Weights of a small transformer language model.
Training: a variant of Muon for these matrices, 992M tokens, 7570 steps.
Each number is 50 + 12 x the weight over its row's rms, rounded and kept within 0 to 99. Layers, rows and columns count from 0. The size before them is the row's rms in percent of the matrix's.

# layer 2 attention query, 640x640, rms 0.0257, rows 0-54, columns 448-511
092:40 59 55 57 32 45 60 65 56 45 45 45 49 38 59 48 61 74 71 35 71 61 38 56 56 48 70 47 57 65 51 34 55 64 42 40 60 43 62 52 45 48 40 45 53 57 83 52 42 55 61 45 46 50 47 50 52 34 31 45 47 47 78 60
089:48 64 41 68 32 55 65 50 49 82 39 59 49 50 59 58 62 43 93 38 20 59 55 52 55 68 50 56 71 53 45 61 46 58 46 50 46 84 44 53 15 36 55 77 57 47 64 36 35 49 56 49 51 71 58 51 40 49 42 48 53 42 48 55
088:58 33 24 40 35 44 56 48 75 66 49 69 55 69 50 36 36 37 53 43 54 54 37 46 51 38 49 25 53 60 79 65 23 57 49 39 57 60 49 58 47 38 66 63 55 20 19 43 43 40 47 69 27 52 58 58 34 60 39 66 63 56 63 71
087:52 52 55 50 62 52 44 79 60 60 50 53 46 47 43 47 32 43 48 55 53 63 26 57 21 51 32 54 41 39 57 30 26 69 59 30 50 34 68 45 31 45 59 63 44 51 45 47 41 56 40 34 28 61 40 45 51 59 51 26 34 51 76 54
088:38 56 53 47 24 58 60 63 47 49 25 46 76 46 33 54 50 62 51 46 67 51 42 66 50 64 38 57 41 22 46 62 50 53 33 41 36 49 31 54 44 37 45 55 52 54 66 46 48 26 58 52 53 56 45 45 42 55 59 59 47 44 48 43
088:66 39 59 45 45 68 28 64 25 39 42 58 45 51 47 43 53 54 59 37 50 48 52 30 61 52 52 39 49 78 65 54 66 63 44 31 48 56 70 50 54 61 42 45 63 52 61 35 16 54 52 61 56 68 31 45 32 50 44 44 54 57 32 55
090:60 43 45 53 34 38 63 57 60 38 44 48 48 43 51 54 37 47 65 43 47 57 60 37 50 57 58 25 60 51 54 60 46 61 47 59 47 45 49 63 50 58 71 57 31 56 76 68 43 42 45 46 47 45 41 34 49 55 48 52 45 45 37 37
093:44 41 62 60 57 55 67 29 37 40 46 59 56 42 43 46 54 50 49 42 63 56 60 70 61 56 54 62 51 61 43 44 37 48 72 52 65 62 55 47 42 32 33 49 42 37 65 52 37 51 41 37 42 43 50 56 42 49 64 57 60 49 49 31
091:46 45 72 60 44 42 55 40 53 66 57 48 48 54 18 40 50 34 61 55 44 79 45 49 42 38 56 45 59 55 31 69 64 40 71 39 36 55 70 45 45 58 40 35 81 38 51 43 27 38 55 65 49 49 44 56 36 55 33 41 48 22 39 55
089:63 37 51 54 46 65 75 42 53 47 54 53 29 46 49 61 45 53 61 58 46 44 62 42 41 24 54 44 52 36 54 55 70 67 34 79 64 64 38 50 63 42 47 58 42 53 38 50 47 62 44 55 64 56 34 61 48 71 46 48 47 62 63 54
096:28 31 49 72 58 55 36 68 54 37 48 69 57 31 51 50 58 53 50 57 48 49 35 31 58 28 73 45 37 58 53 26 55 38 48 63 60 43 59 29 60 35 52 51 60 20 56 27 38 59 60 60 68 70 49 52 46 27 59 57 55 57 39 59
091:59 40 45 51 57 44 62 80 66 53 40 62 56 38 60 69 59 51 34 52 26 82 45 48 57 36 46 55 45 46 46 55 52 58 21 47 54 32 46 43 52 57 55 64 27 57 62 52 65 36 46 51 37 53 60 45 45 49 54 42 42 46 52 77
093:56 29 62 40 57 65 58 49 57 50 48 61 57 55 49 44 35 42 56 55 46 51 36 47 49 63 39 51 36 46 42 69 32 51 75 51 44 56 54 49 37 55 54 39 62 30 57 43 64 53 49 64 68 51 33 53 47 42 60 64 62 46 51 29
093:45 43 63 48 51 44 27 58 38 54 61 48 38 56 44 38 51 52 35 39 44 49 56 50 55 46 59 55 55 60 41 69 49 75 56 43 41 28 41 42 34 62 45 47 21 54 44 46 51 39 67 27 34 40 47 50 44 77 40 68 45 42 44 53
088:41 66 41 33 48 55 47 56 54 46 36 36 64 61 57 68 50 65 45 28 56 39 55 38 36 57 46 62 32 32 33 51 52 62 49 35 54 42 57 47 46 78 48 50 57 37 57 44 48 57 46 47 71 64 53 53 69 62 54 48 45 40 33 60
091:34 41 30 63 54 36 56 55 61 51 57 53 39 38 59 56 59 61 42 56 40 31 50 46 65 34 51 60 36 39 73 51 40 50 42 48 70 35 52 64 40 46 38 74 43 47 53 42 64 50 60 44 72 39 52 46 42 56 70 58 38 74 75 56
086:44 37 67 50 60 58 43 57 51 60 48 39 55 35 45 51 43 36 60 48 75 26 61 39 33 50 54 49 32 41 44 30 60 50 58 40 46 70 45 36 44 44 67 40 29 53 43 30 66 45 44 48 60 46 47 42 61 66 76 36 40 49 36 39
087:56 53 40 46 49 41 37 52 54 59 66 62 36 38 57 52 74 44 43 39 20 39 52 58 43 40 48 42 33 51 55 56 58 29 40 40 29 59 49 62 37 38 36 68 36 49 37 49 53 48 45 46 33 44 49 50 38 64 48 39 58 50 70 32
089:55 71 55 57 48 24 42 39 59 49 33 57 46 44 32 57 60 41 58 31 50 39 53 49 50 53 29 51 41 40 34 53 53 39 64 47 50 46 46 39 66 70 44 64 46 54 56 61 62 63 43 24 20 62 53 76 65 61 57 36 17 29 54 67
092:54 53 35 60 60 47 61 64 39 30 33 48 44 41 77 65 63 51 57 64 48 46 80 75 27 43 54 48 57 35 51 32 49 46 43 48 41 66 38 44 67 46 36 47 62 53 48 59 47 70 53 48 36 28 57 62 50 46 38 63 43 70 68 26
089:63 53 58 39 46 44 61 65 53 42 34 41 47 40 49 35 56 42 42 64 37 40 44 46 44 48 31 43 39 45 57 28 23 53 46 57 55 59 47 43 49 43 62 40 37 51 56 44 58 50 37 27 49 58 50 58 56 55 62 73 48 57 31 44
089:67 35 38 48 52 31 48 60 67 42 67 40 64 34 51 31 51 52 55 54 55 37 53 25 53 63 37 49 56 53 56 40 58 55 54 51 40 53 61 44 66 65 39 35 39 42 64 67 43 39 43 30 43 41 47 37 37 44 70 34 24 52 39 30
093:43 55 20 63 68 45 52 60 73 34 61 29 55 49 46 46 46 25 52 58 53 59 45 42 70 48 52 40 32 57 63 41 51 39 22 81 63 40 60 50 45 38 60 54 45 64 47 61 47 48 40 33 65 44 42 42 38 35 58 24 63 60 33 65
093:41 67 73 43 46 29 57 50 48 15 43 59 71 58 43 47 27 52 51 24 47 58 45 57 72 49 38 53 52 49 41 38 64 51 35 42 50 44 57 52 28 46 41 61 24 70 27 40 51 56 39 30 48 67 65 50 59 35 48 34 34 51 41 53
090:52 55 57 44 61 29 42 37 54 51 40 53 56 64 61 40 37 43 50 41 56 46 55 42 33 34 58 34 60 59 50 48 37 49 44 42 41 48 56 65 53 73 53 62 68 39 32 46 60 61 30 36 65 35 68 50 45 51 53 32 57 46 59 49
090:55 45 44 46 42 42 49 40 50 59 44 53 40 69 66 61 30 48 69 73 51 43 68 55 66 31 50 62 39 65 33 53 43 39 43 47 56 42 47 38 84 47 37 39 30 59 40 61 52 41 45 64 34 20 46 53 34 47 37 46 49 43 43 64
093:50 25 51 41 81 35 55 52 79 26 51 58 61 52 55 57 31 51 38 31 66 52 51 28 51 37 39 48 46 72 53 44 35 28 43 73 53 52 73 38 61 51 63 51 31 60 52 48 25 37 69 49 49 68 66 71 41 38 34 61 44 42 71 52
090:52 50 36 58 42 35 62 48 82 64 60 61 59 45 69 59 34 51 43 37 53 57 51 64 61 49 46 56 32 52 62 39 46 59 68 39 55 70 61 58 28 50 45 60 34 52 62 61 48 53 38 48 44 45 50 55 65 60 53 40 41 51 66 61
095:33 33 33 66 42 42 59 53 50 44 59 64 55 77 55 64 54 49 47 60 42 51 14 31 36 55 38 48 41 54 45 45 44 50 66 64 40 50 60 49 35 60 42 71 59 46 35 46 64 56 68 48 40 40 56 55 63 61 59 34 51 60 56 44
087:68 50 40 70 47 73 44 59 31 51 54 27 58 69 41 42 40 49 42 36 50 56 65 49 54 45 55 57 08 64 60 62 58 35 60 68 50 59 41 56 54 51 53 64 53 49 44 39 59 31 47 48 41 29 61 44 40 60 58 76 54 42 58 49
091:56 59 60 39 61 47 38 45 49 69 69 58 43 40 45 24 19 54 51 55 48 42 52 40 36 40 57 43 57 46 58 36 49 35 56 62 42 67 36 47 69 28 41 41 51 42 56 64 37 33 32 50 39 57 46 45 53 42 79 49 40 45 36 69
090:72 60 64 44 35 34 51 67 57 37 58 56 70 44 50 52 53 35 49 39 52 55 65 66 48 57 44 49 46 48 55 55 63 45 33 48 22 38 41 41 56 62 21 35 46 45 41 61 38 43 49 40 49 30 61 72 58 47 62 32 59 69 54 47
087:81 34 51 37 63 31 52 31 35 55 53 51 41 70 68 33 52 67 56 34 57 52 36 37 37 31 35 39 72 33 49 44 49 25 64 64 31 49 50 60 54 52 57 41 47 60 47 55 67 59 41 63 62 43 42 51 67 49 44 65 47 60 36 75
083:41 57 39 97 75 62 46 47 31 59 51 54 42 63 52 43 54 50 34 57 44 35 58 48 62 59 50 64 36 43 62 52 32 36 59 50 38 55 49 72 64 25 48 27 53 56 70 80 46 60 66 50 47 47 63 46 58 55 50 53 40 37 67 64
092:50 45 34 47 38 62 44 62 73 51 35 57 38 44 35 57 55 44 63 41 40 61 30 60 60 35 51 36 53 44 40 39 64 44 32 74 76 61 41 43 37 46 33 37 48 36 77 59 31 38 70 37 48 44 43 55 47 33 51 57 49 42 48 59
083:44 47 57 30 49 51 27 61 76 42 45 25 43 45 48 52 39 50 44 62 49 43 39 34 70 59 39 46 28 53 41 56 13 46 75 53 53 50 32 59 60 32 61 56 42 40 57 58 74 49 64 68 49 48 71 41 50 60 40 68 40 56 41 44
090:59 51 59 56 48 52 47 51 51 72 29 48 39 47 46 69 55 72 48 50 53 57 44 73 55 50 53 57 58 47 36 77 57 50 62 55 52 52 60 58 36 29 45 57 62 56 58 47 40 56 62 63 54 43 43 60 30 66 52 63 51 47 53 70
089:51 43 36 44 51 38 58 57 79 53 51 52 45 65 40 54 38 40 38 24 51 61 52 54 40 42 27 48 46 36 47 47 25 50 68 52 53 43 59 33 52 29 32 48 76 62 40 72 38 48 49 49 47 77 37 53 54 42 44 39 43 58 55 52
088:52 38 60 49 49 61 47 44 50 42 46 59 72 66 42 50 49 73 32 51 43 41 54 57 51 46 41 52 42 69 67 66 52 24 39 52 39 58 34 44 45 81 46 37 55 33 62 54 61 64 63 40 52 34 44 53 44 72 39 46 60 55 80 81
087:58 53 39 52 39 36 43 40 44 76 61 57 41 44 51 61 43 62 57 41 49 48 54 50 39 58 67 41 73 56 48 42 60 58 21 36 58 43 47 37 42 49 63 73 50 54 48 85 53 50 38 38 61 61 65 56 35 33 40 32 45 51 59 56
091:30 47 27 60 69 54 49 58 40 48 31 45 40 35 60 55 55 41 59 34 67 52 59 58 53 32 42 50 40 39 32 44 46 61 74 39 49 60 52 58 54 42 42 33 51 55 38 29 49 48 62 41 31 43 19 35 61 66 65 58 51 39 48 36
088:58 37 57 61 60 54 49 54 28 52 42 64 55 52 53 65 51 65 40 44 40 59 65 54 60 36 52 56 70 51 63 50 52 49 53 41 53 49 52 22 50 53 56 70 47 50 50 53 33 29 57 66 55 75 51 50 54 45 57 52 47 55 42 63
088:65 54 48 58 50 56 57 59 39 64 57 50 49 73 40 52 59 54 55 60 44 64 63 71 49 51 52 54 43 73 35 41 30 73 49 53 54 67 41 61 42 54 58 44 39 65 38 64 29 51 32 54 63 67 62 50 21 66 47 74 09 55 44 46
087:42 54 38 45 26 54 43 31 54 64 46 57 53 55 45 52 74 59 49 36 56 43 49 71 36 38 43 57 42 54 43 60 42 48 53 32 60 50 50 61 53 37 33 52 38 59 57 65 52 46 48 67 67 55 44 64 64 33 11 53 60 59 42 66
092:49 56 51 43 54 35 53 50 40 40 55 57 38 44 71 60 53 45 52 34 74 35 40 50 44 54 29 41 38 55 51 72 61 52 45 69 46 49 42 38 49 45 55 55 34 36 40 27 51 37 47 30 31 37 53 42 53 36 51 49 50 55 42 32
086:52 46 40 45 65 62 49 77 46 41 63 54 54 50 67 55 27 48 49 55 58 43 60 37 47 41 64 39 48 40 80 64 62 61 45 38 57 62 48 62 85 67 51 72 54 79 59 48 48 70 43 37 65 56 61 34 43 64 46 54 66 42 49 42
089:34 30 75 65 17 51 41 47 60 33 51 48 33 60 70 51 53 34 41 29 71 49 58 53 39 43 52 34 65 49 44 57 42 54 53 50 42 60 44 53 32 55 32 50 38 60 37 75 53 47 36 47 41 37 38 50 55 51 60 55 40 50 36 55
086:41 59 31 39 43 53 56 62 87 68 63 60 61 28 38 68 58 36 40 56 62 53 46 37 52 41 46 52 50 59 38 66 29 38 55 49 58 37 45 54 53 38 64 43 45 47 41 37 46 65 69 23 47 56 50 58 47 47 28 39 32 48 27 54
089:55 46 31 79 54 53 54 67 62 61 52 40 31 53 64 54 18 54 48 38 56 62 56 45 65 68 57 50 69 56 46 47 27 42 58 65 54 56 72 26 34 33 56 33 50 40 47 61 32 54 45 69 43 51 59 37 42 48 63 77 52 63 59 49
089:56 72 41 47 50 52 67 46 55 60 79 59 42 51 38 32 52 58 50 54 58 35 51 28 32 29 56 45 49 42 52 42 39 56 28 50 49 63 41 62 63 28 39 40 44 36 33 48 68 75 29 55 51 38 56 43 47 73 74 65 62 47 74 57
089:54 25 56 36 58 42 46 76 43 51 70 61 58 70 40 20 53 43 55 32 40 61 36 51 52 50 30 49 39 61 54 67 65 62 45 47 36 56 75 45 45 46 55 53 48 79 41 70 64 54 54 47 68 31 62 49 56 62 50 40 45 46 49 61
082:33 44 41 49 65 61 55 39 61 36 56 53 50 34 41 31 60 63 38 62 79 59 53 29 63 31 65 48 41 56 57 70 39 39 50 60 36 23 45 51 48 33 54 50 52 45 64 56 48 65 44 33 55 50 58 58 50 48 64 55 64 51 44 51
094:57 43 66 35 43 54 48 36 50 64 60 74 46 41 49 37 45 53 56 24 47 61 44 56 60 57 47 58 55 58 47 31 31 48 61 70 55 57 63 45 52 45 49 70 56 45 54 65 55 35 50 75 80 39 58 46 65 39 49 36 54 53 49 67
088:55 60 46 50 40 73 73 38 77 64 44 55 61 25 49 45 42 59 54 60 55 34 50 53 37 74 50 48 51 59 45 36 66 51 52 62 35 50 51 35 37 48 44 73 46 56 61 44 51 33 82 65 63 64 37 68 65 51 51 40 47 42 69 55
086:60 55 44 57 54 39 42 78 28 45 46 38 50 53 51 31 36 38 44 75 32 51 47 55 46 31 65 33 48 38 56 39 50 57 47 68 28 49 52 62 63 52 41 53 53 35 43 49 25 70 67 49 46 52 66 71 39 25 40 51 55 63 43 37
# layer 2 attention key, 640x640, rms 0.0259, rows 0-53, columns 448-511
086:64 51 58 27 48 23 70 58 44 49 61 43 59 59 43 32 37 36 53 48 24 38 51 55 47 63 36 44 59 36 42 75 60 73 40 62 31 52 62 67 72 57 35 61 43 52 40 49 55 50 56 62 64 59 49 59 34 66 52 38 53 61 52 39
084:51 47 43 56 69 66 30 60 26 47 30 48 38 40 46 52 59 57 58 58 68 28 44 49 46 55 37 38 13 49 62 42 32 31 53 36 50 49 54 45 49 74 60 48 50 49 51 48 68 38 57 51 63 31 42 31 53 41 41 48 46 64 52 44
082:49 40 75 39 38 74 50 26 59 31 30 66 56 51 59 70 52 70 51 53 45 44 52 46 31 57 45 37 47 36 57 51 45 43 49 54 40 57 34 43 36 65 51 41 45 71 64 41 48 59 60 46 71 29 46 50 39 56 70 45 52 73 45 58
086:60 42 54 41 49 60 62 32 56 54 38 37 53 50 35 51 51 46 57 38 47 34 38 41 78 46 55 56 56 45 59 45 54 46 24 44 58 64 50 56 64 51 43 49 53 35 57 50 39 46 58 42 73 54 64 61 56 29 53 58 74 60 57 31
081:57 32 34 44 72 34 56 37 54 47 58 57 29 51 35 25 73 44 34 76 50 54 72 55 65 53 61 51 33 34 50 56 47 50 69 62 54 53 54 40 55 70 34 42 39 55 63 65 29 50 62 36 52 50 74 56 48 37 51 42 38 32 53 81
081:53 27 57 48 32 34 49 21 67 54 47 48 37 59 33 30 55 14 53 46 45 36 54 47 42 37 70 37 40 43 63 41 64 51 46 30 52 71 16 60 51 53 38 73 45 59 41 58 71 52 43 54 53 34 54 42 56 53 25 35 52 56 49 30
085:59 60 66 59 54 62 37 37 70 66 44 42 37 69 40 69 56 49 45 59 61 48 59 67 55 60 60 40 70 47 56 32 58 55 49 47 58 56 37 43 78 53 48 48 58 55 38 64 66 75 60 48 48 41 59 41 47 39 45 35 46 33 64 50
082:78 39 58 70 63 59 35 53 55 25 46 57 49 57 35 44 53 38 49 35 43 32 53 21 63 44 70 37 27 34 67 46 42 50 59 60 57 69 64 67 55 56 64 37 57 46 47 37 65 54 51 61 54 48 60 35 49 49 55 55 44 56 42 47
086:52 51 44 41 44 59 35 56 38 43 50 40 78 71 71 20 55 47 52 36 54 30 25 48 56 65 57 50 43 74 58 31 66 60 47 53 54 47 69 63 37 46 43 62 34 55 54 34 46 65 60 38 45 46 63 59 54 47 50 56 47 71 42 39
084:50 50 52 34 47 61 50 56 38 29 48 62 67 67 29 58 28 36 55 26 47 55 52 51 36 59 37 41 71 52 42 60 51 51 53 41 64 50 57 44 51 64 66 42 54 33 56 45 60 68 67 39 66 48 54 69 66 37 36 47 44 43 57 61
087:37 69 44 58 39 66 33 35 60 40 56 32 58 57 69 61 51 51 43 31 47 41 45 64 59 62 60 63 44 64 54 47 50 68 68 34 71 33 36 41 18 36 59 34 39 73 52 47 59 48 29 57 22 46 38 54 44 43 56 69 41 62 53 37
086:39 62 46 46 34 45 47 40 47 50 69 61 49 51 49 40 32 51 53 45 43 43 47 57 54 37 48 45 49 52 52 51 42 43 58 79 29 45 58 55 47 63 60 55 48 69 47 54 61 27 66 79 49 51 34 18 67 62 51 43 61 32 40 46
086:34 56 60 57 54 55 74 62 53 34 53 31 33 74 46 65 52 47 51 36 58 76 46 42 65 44 28 37 43 50 57 46 66 39 47 63 37 52 33 65 66 53 50 41 42 58 53 40 56 63 63 31 32 40 57 54 43 46 57 48 45 53 38 54
087:54 49 55 64 30 63 49 43 53 70 50 56 49 78 58 44 66 26 55 51 57 85 55 68 52 60 36 43 48 45 71 29 51 36 30 25 51 77 51 44 58 55 47 49 47 57 55 55 61 15 64 50 73 64 42 48 50 32 38 49 62 57 37 50
081:65 48 44 41 61 43 53 42 68 62 43 42 63 44 46 65 33 63 55 67 61 56 45 51 62 68 36 35 47 60 70 33 20 58 42 38 45 60 37 59 62 41 68 69 52 56 48 56 56 44 59 47 34 55 59 37 42 59 59 30 49 61 70 60
086:37 48 36 56 59 81 69 63 72 63 46 45 51 59 53 61 53 60 37 57 64 51 41 45 48 64 55 42 43 44 36 51 45 46 69 42 50 56 47 28 45 31 45 31 67 27 47 46 62 38 27 52 70 70 45 47 59 39 49 47 48 31 51 63
085:52 70 54 68 37 53 51 54 60 48 52 69 35 56 52 60 64 50 31 45 65 53 25 25 50 20 53 04 75 69 77 36 41 59 67 59 62 31 47 46 67 49 39 48 59 56 60 40 36 45 58 34 45 44 26 54 38 41 38 51 48 57 55 42
085:46 25 53 53 54 55 50 47 56 55 56 47 35 43 32 47 59 49 58 69 59 44 53 45 25 51 45 62 46 38 42 88 57 64 42 61 88 65 65 77 61 63 33 50 51 55 51 67 72 31 52 36 69 48 52 58 40 36 54 64 30 31 41 49
084:66 44 57 34 58 44 46 60 65 49 37 47 68 66 55 43 56 48 44 60 28 54 13 61 45 63 33 43 54 54 51 63 44 57 49 44 47 59 46 42 29 33 40 31 32 43 50 44 39 38 39 45 65 48 58 36 81 40 53 63 76 62 37 54
087:52 63 51 48 54 59 44 41 45 61 68 48 53 30 59 41 23 45 59 51 55 41 43 45 62 39 62 47 46 48 36 59 46 50 67 51 51 39 49 40 30 55 61 32 41 38 59 42 87 62 58 64 55 58 33 47 43 47 86 50 11 50 57 58
087:55 46 62 70 44 54 32 29 52 46 60 49 57 67 41 48 60 52 47 60 53 65 22 38 51 53 41 48 23 44 33 55 49 61 63 56 54 60 40 32 48 55 69 38 59 38 67 41 32 36 60 56 52 39 68 30 51 51 41 49 44 35 32 54
084:39 51 61 48 70 67 31 69 43 66 46 61 65 69 53 57 67 46 70 47 50 71 53 58 58 67 49 63 65 41 46 50 41 65 45 43 25 47 30 65 58 57 52 36 63 27 57 27 46 44 46 56 40 71 68 55 47 38 30 51 55 46 77 38
086:68 59 58 50 54 42 49 52 20 45 68 38 21 40 34 47 48 68 44 47 46 49 56 49 61 58 36 51 53 40 30 57 35 52 44 46 46 38 55 69 49 49 49 55 49 63 48 70 67 29 77 52 44 67 41 62 38 44 45 50 32 39 52 30
084:52 50 34 71 64 36 62 48 69 49 51 52 42 38 59 30 64 65 52 52 35 55 68 45 43 58 29 58 49 52 41 49 46 36 52 66 64 67 50 68 49 55 63 54 57 28 38 32 46 53 48 41 57 56 43 51 59 50 63 64 59 44 32 28
085:71 34 33 48 29 58 64 41 58 48 34 38 33 51 69 52 42 47 47 45 45 28 58 28 40 61 37 48 62 60 58 69 64 17 43 52 57 44 43 59 53 30 75 59 33 62 55 32 33 41 44 48 43 47 51 47 48 72 54 51 60 54 46 62
082:49 45 47 70 42 51 58 71 61 52 61 67 54 54 38 70 56 67 47 42 25 55 61 54 35 53 53 39 54 48 69 48 88 60 43 45 43 55 42 41 49 70 53 46 50 42 70 37 60 43 56 29 41 67 62 43 72 60 54 55 78 53 45 55
085:53 49 45 52 37 81 73 58 42 23 64 47 48 39 61 22 49 53 57 54 53 47 55 49 61 44 29 78 68 44 66 60 39 50 54 38 34 49 63 65 29 47 51 55 41 70 37 55 65 42 64 60 56 34 49 59 50 48 60 54 54 39 44 67
086:60 53 51 41 57 74 64 46 75 28 40 51 47 46 37 46 64 65 73 44 37 44 51 67 46 55 59 59 46 52 47 51 40 49 41 45 81 53 45 61 41 37 26 69 60 61 45 39 54 60 71 79 58 37 54 70 54 53 54 62 40 26 53 73
087:37 65 61 51 67 62 32 42 50 52 53 43 61 28 57 45 57 50 53 51 55 42 46 61 36 80 30 39 68 63 48 43 32 47 47 37 53 39 31 39 49 51 60 63 32 50 54 47 53 24 52 53 67 60 35 41 39 47 40 68 54 45 34 51
086:35 58 52 49 65 30 63 52 58 51 38 47 59 48 67 40 19 64 55 69 53 54 35 52 68 36 25 47 52 50 56 57 45 46 59 27 42 53 58 41 25 35 66 48 34 55 45 56 45 40 50 32 58 46 77 55 56 72 35 40 35 53 79 54
082:56 32 34 41 63 67 61 65 48 45 51 42 44 43 43 65 59 50 54 56 35 67 31 47 39 52 30 52 52 45 19 46 56 68 34 50 71 61 25 45 23 52 56 60 59 51 68 42 63 60 42 25 23 46 67 46 37 45 59 48 61 55 32 50
085:44 38 49 39 32 40 57 34 54 44 33 36 40 54 69 50 54 38 55 44 43 59 19 43 67 44 54 26 65 34 40 53 54 41 70 47 60 34 54 65 63 39 54 41 53 31 29 44 60 57 55 66 74 68 49 61 52 39 56 85 60 50 75 58
086:41 58 61 52 35 64 44 57 65 37 54 64 74 57 45 45 36 61 58 42 30 54 59 47 36 49 67 38 40 54 70 35 56 58 62 46 45 31 59 38 59 21 52 57 48 40 56 30 38 39 69 46 50 65 56 61 46 41 47 50 40 45 62 50
080:50 75 27 22 38 56 52 50 53 32 57 52 72 33 56 50 56 64 47 62 50 61 58 29 52 33 50 58 44 59 40 65 61 55 42 30 43 50 43 49 58 54 61 44 46 52 51 63 50 25 36 46 57 40 59 62 39 40 69 40 47 80 61 72
082:58 66 57 69 30 39 56 52 55 38 62 37 56 48 45 46 80 58 19 54 56 42 77 46 56 58 51 36 39 49 43 49 45 45 49 54 47 53 53 58 53 51 62 31 39 48 57 31 49 61 81 73 35 46 75 54 64 58 66 63 35 37 46 32
085:56 55 57 36 46 58 62 51 52 65 42 57 56 46 37 54 51 50 43 51 58 68 61 50 44 62 47 43 58 51 26 57 70 54 40 46 43 55 60 34 56 67 58 31 51 65 48 55 42 62 28 41 48 30 42 43 49 65 50 23 41 30 54 57
085:56 37 56 59 43 73 77 45 39 44 42 48 69 46 55 41 21 45 57 45 31 63 74 43 43 48 55 50 51 29 59 46 39 58 59 54 51 34 37 61 51 27 35 53 27 43 43 55 64 45 49 49 44 49 32 69 53 37 34 59 50 42 78 47
083:58 27 74 46 49 64 49 30 35 37 40 61 62 62 42 50 48 41 44 55 48 66 61 57 68 66 42 58 80 44 35 58 66 49 55 44 68 48 58 38 22 48 48 45 44 55 46 62 54 56 50 48 46 59 51 67 73 51 43 64 26 40 57 52
084:52 53 47 42 43 39 45 37 55 40 59 57 74 43 64 60 54 35 60 60 40 75 42 57 79 43 48 57 73 51 44 65 59 42 75 53 46 20 64 42 71 30 69 64 36 45 48 50 42 44 54 51 48 59 70 44 49 62 52 42 55 70 46 50
082:46 34 72 27 64 63 42 45 29 71 42 51 43 44 47 30 53 59 50 56 52 51 55 52 26 68 48 58 73 41 50 49 49 51 55 42 69 29 58 53 39 66 40 40 53 54 29 26 64 25 47 57 33 53 40 46 42 57 35 57 55 43 55 51
085:80 44 62 61 45 58 69 38 43 43 55 51 46 59 64 51 43 52 55 49 45 61 57 46 44 64 58 44 45 55 63 46 55 51 62 49 57 69 42 53 48 51 45 71 41 48 41 57 76 62 33 46 34 44 64 53 34 59 53 66 53 55 49 62
086:36 62 78 78 52 60 72 34 44 47 45 56 62 63 28 48 37 45 67 49 64 55 44 58 39 53 54 55 63 46 45 35 51 61 67 48 48 48 36 56 39 53 36 53 59 38 55 51 49 69 46 45 56 53 18 58 47 53 48 30 52 64 54 25
086:36 45 54 51 41 56 61 61 61 52 36 28 42 30 67 24 58 58 54 36 58 48 49 42 55 53 47 59 44 25 58 58 66 55 25 53 12 68 56 48 64 46 49 49 52 46 35 54 55 47 60 39 42 58 79 53 64 40 46 29 74 51 69 52
082:45 63 54 37 71 53 45 55 60 47 49 51 53 41 54 45 49 35 55 67 39 43 51 42 69 40 57 47 58 65 60 31 54 49 45 52 38 48 45 47 31 41 45 32 38 46 31 47 46 69 58 52 45 38 36 62 46 57 51 44 61 68 43 43
087:52 39 61 56 43 49 54 30 63 50 34 45 57 46 58 39 57 47 53 70 39 55 49 54 43 56 54 33 37 42 47 48 63 39 61 67 42 36 62 57 41 69 56 73 54 72 51 60 60 51 56 62 50 69 49 48 46 73 46 51 37 56 54 61
081:28 35 50 48 54 29 48 24 63 50 34 60 30 59 40 52 45 29 48 57 37 40 64 58 66 56 49 60 51 73 44 65 46 59 44 47 58 48 42 77 30 56 34 48 58 42 52 61 47 56 56 54 42 52 29 45 67 43 55 25 38 36 52 53
085:48 59 37 54 63 48 54 88 62 61 56 52 44 48 91 34 59 48 35 58 44 23 70 76 64 32 55 48 55 40 39 43 59 40 32 57 66 39 55 49 58 67 55 44 41 53 48 58 54 52 49 63 53 54 47 62 56 32 51 34 67 55 42 45
084:43 57 58 51 59 57 40 34 38 49 50 42 57 65 40 61 60 57 49 39 63 73 34 54 63 61 48 41 51 23 47 40 50 80 64 76 51 28 47 75 53 51 57 60 46 66 44 49 67 62 42 50 47 43 38 45 68 64 40 65 41 75 60 48
085:45 53 53 42 50 68 44 38 34 47 46 51 72 40 52 33 58 50 43 33 60 54 65 61 74 41 53 73 37 54 56 35 44 50 48 47 64 79 36 57 42 45 71 70 52 36 66 47 35 40 46 55 54 26 21 46 74 56 64 55 31 67 72 54
082:55 48 67 43 33 44 51 63 50 48 46 53 42 76 60 56 46 60 40 61 44 34 64 45 56 56 50 48 36 41 58 42 58 52 51 53 57 39 45 62 42 59 67 54 40 43 60 57 40 65 45 44 52 55 47 43 46 36 47 39 70 52 31 54
083:46 56 54 36 48 54 46 64 64 33 41 68 20 76 59 74 51 36 52 63 65 50 55 44 52 35 72 19 54 63 43 35 53 51 49 37 60 67 54 57 47 70 53 47 39 47 47 38 43 32 50 80 67 62 45 59 52 59 78 56 59 52 58 45
083:55 48 38 62 46 68 36 43 48 68 53 41 54 44 50 66 55 50 54 29 45 48 43 35 35 40 46 46 24 44 45 52 66 59 54 43 52 42 53 31 49 57 55 45 48 71 37 64 57 62 55 56 71 63 40 57 44 36 35 56 45 52 47 60
085:32 34 40 42 35 59 50 47 52 11 56 66 52 63 56 57 44 38 61 36 50 42 50 54 41 56 58 50 54 38 49 49 49 51 60 56 70 48 53 39 51 51 50 34 26 54 44 55 65 62 42 45 55 55 42 49 50 40 48 55 53 54 68 40
081:46 58 72 60 47 51 46 39 40 37 48 34 79 45 44 42 60 44 43 56 38 46 41 54 54 40 54 31 54 46 61 55 34 49 56 53 69 61 65 52 42 58 63 63 37 56 43 45 49 57 58 46 52 42 33 51 38 65 43 62 54 49 61 55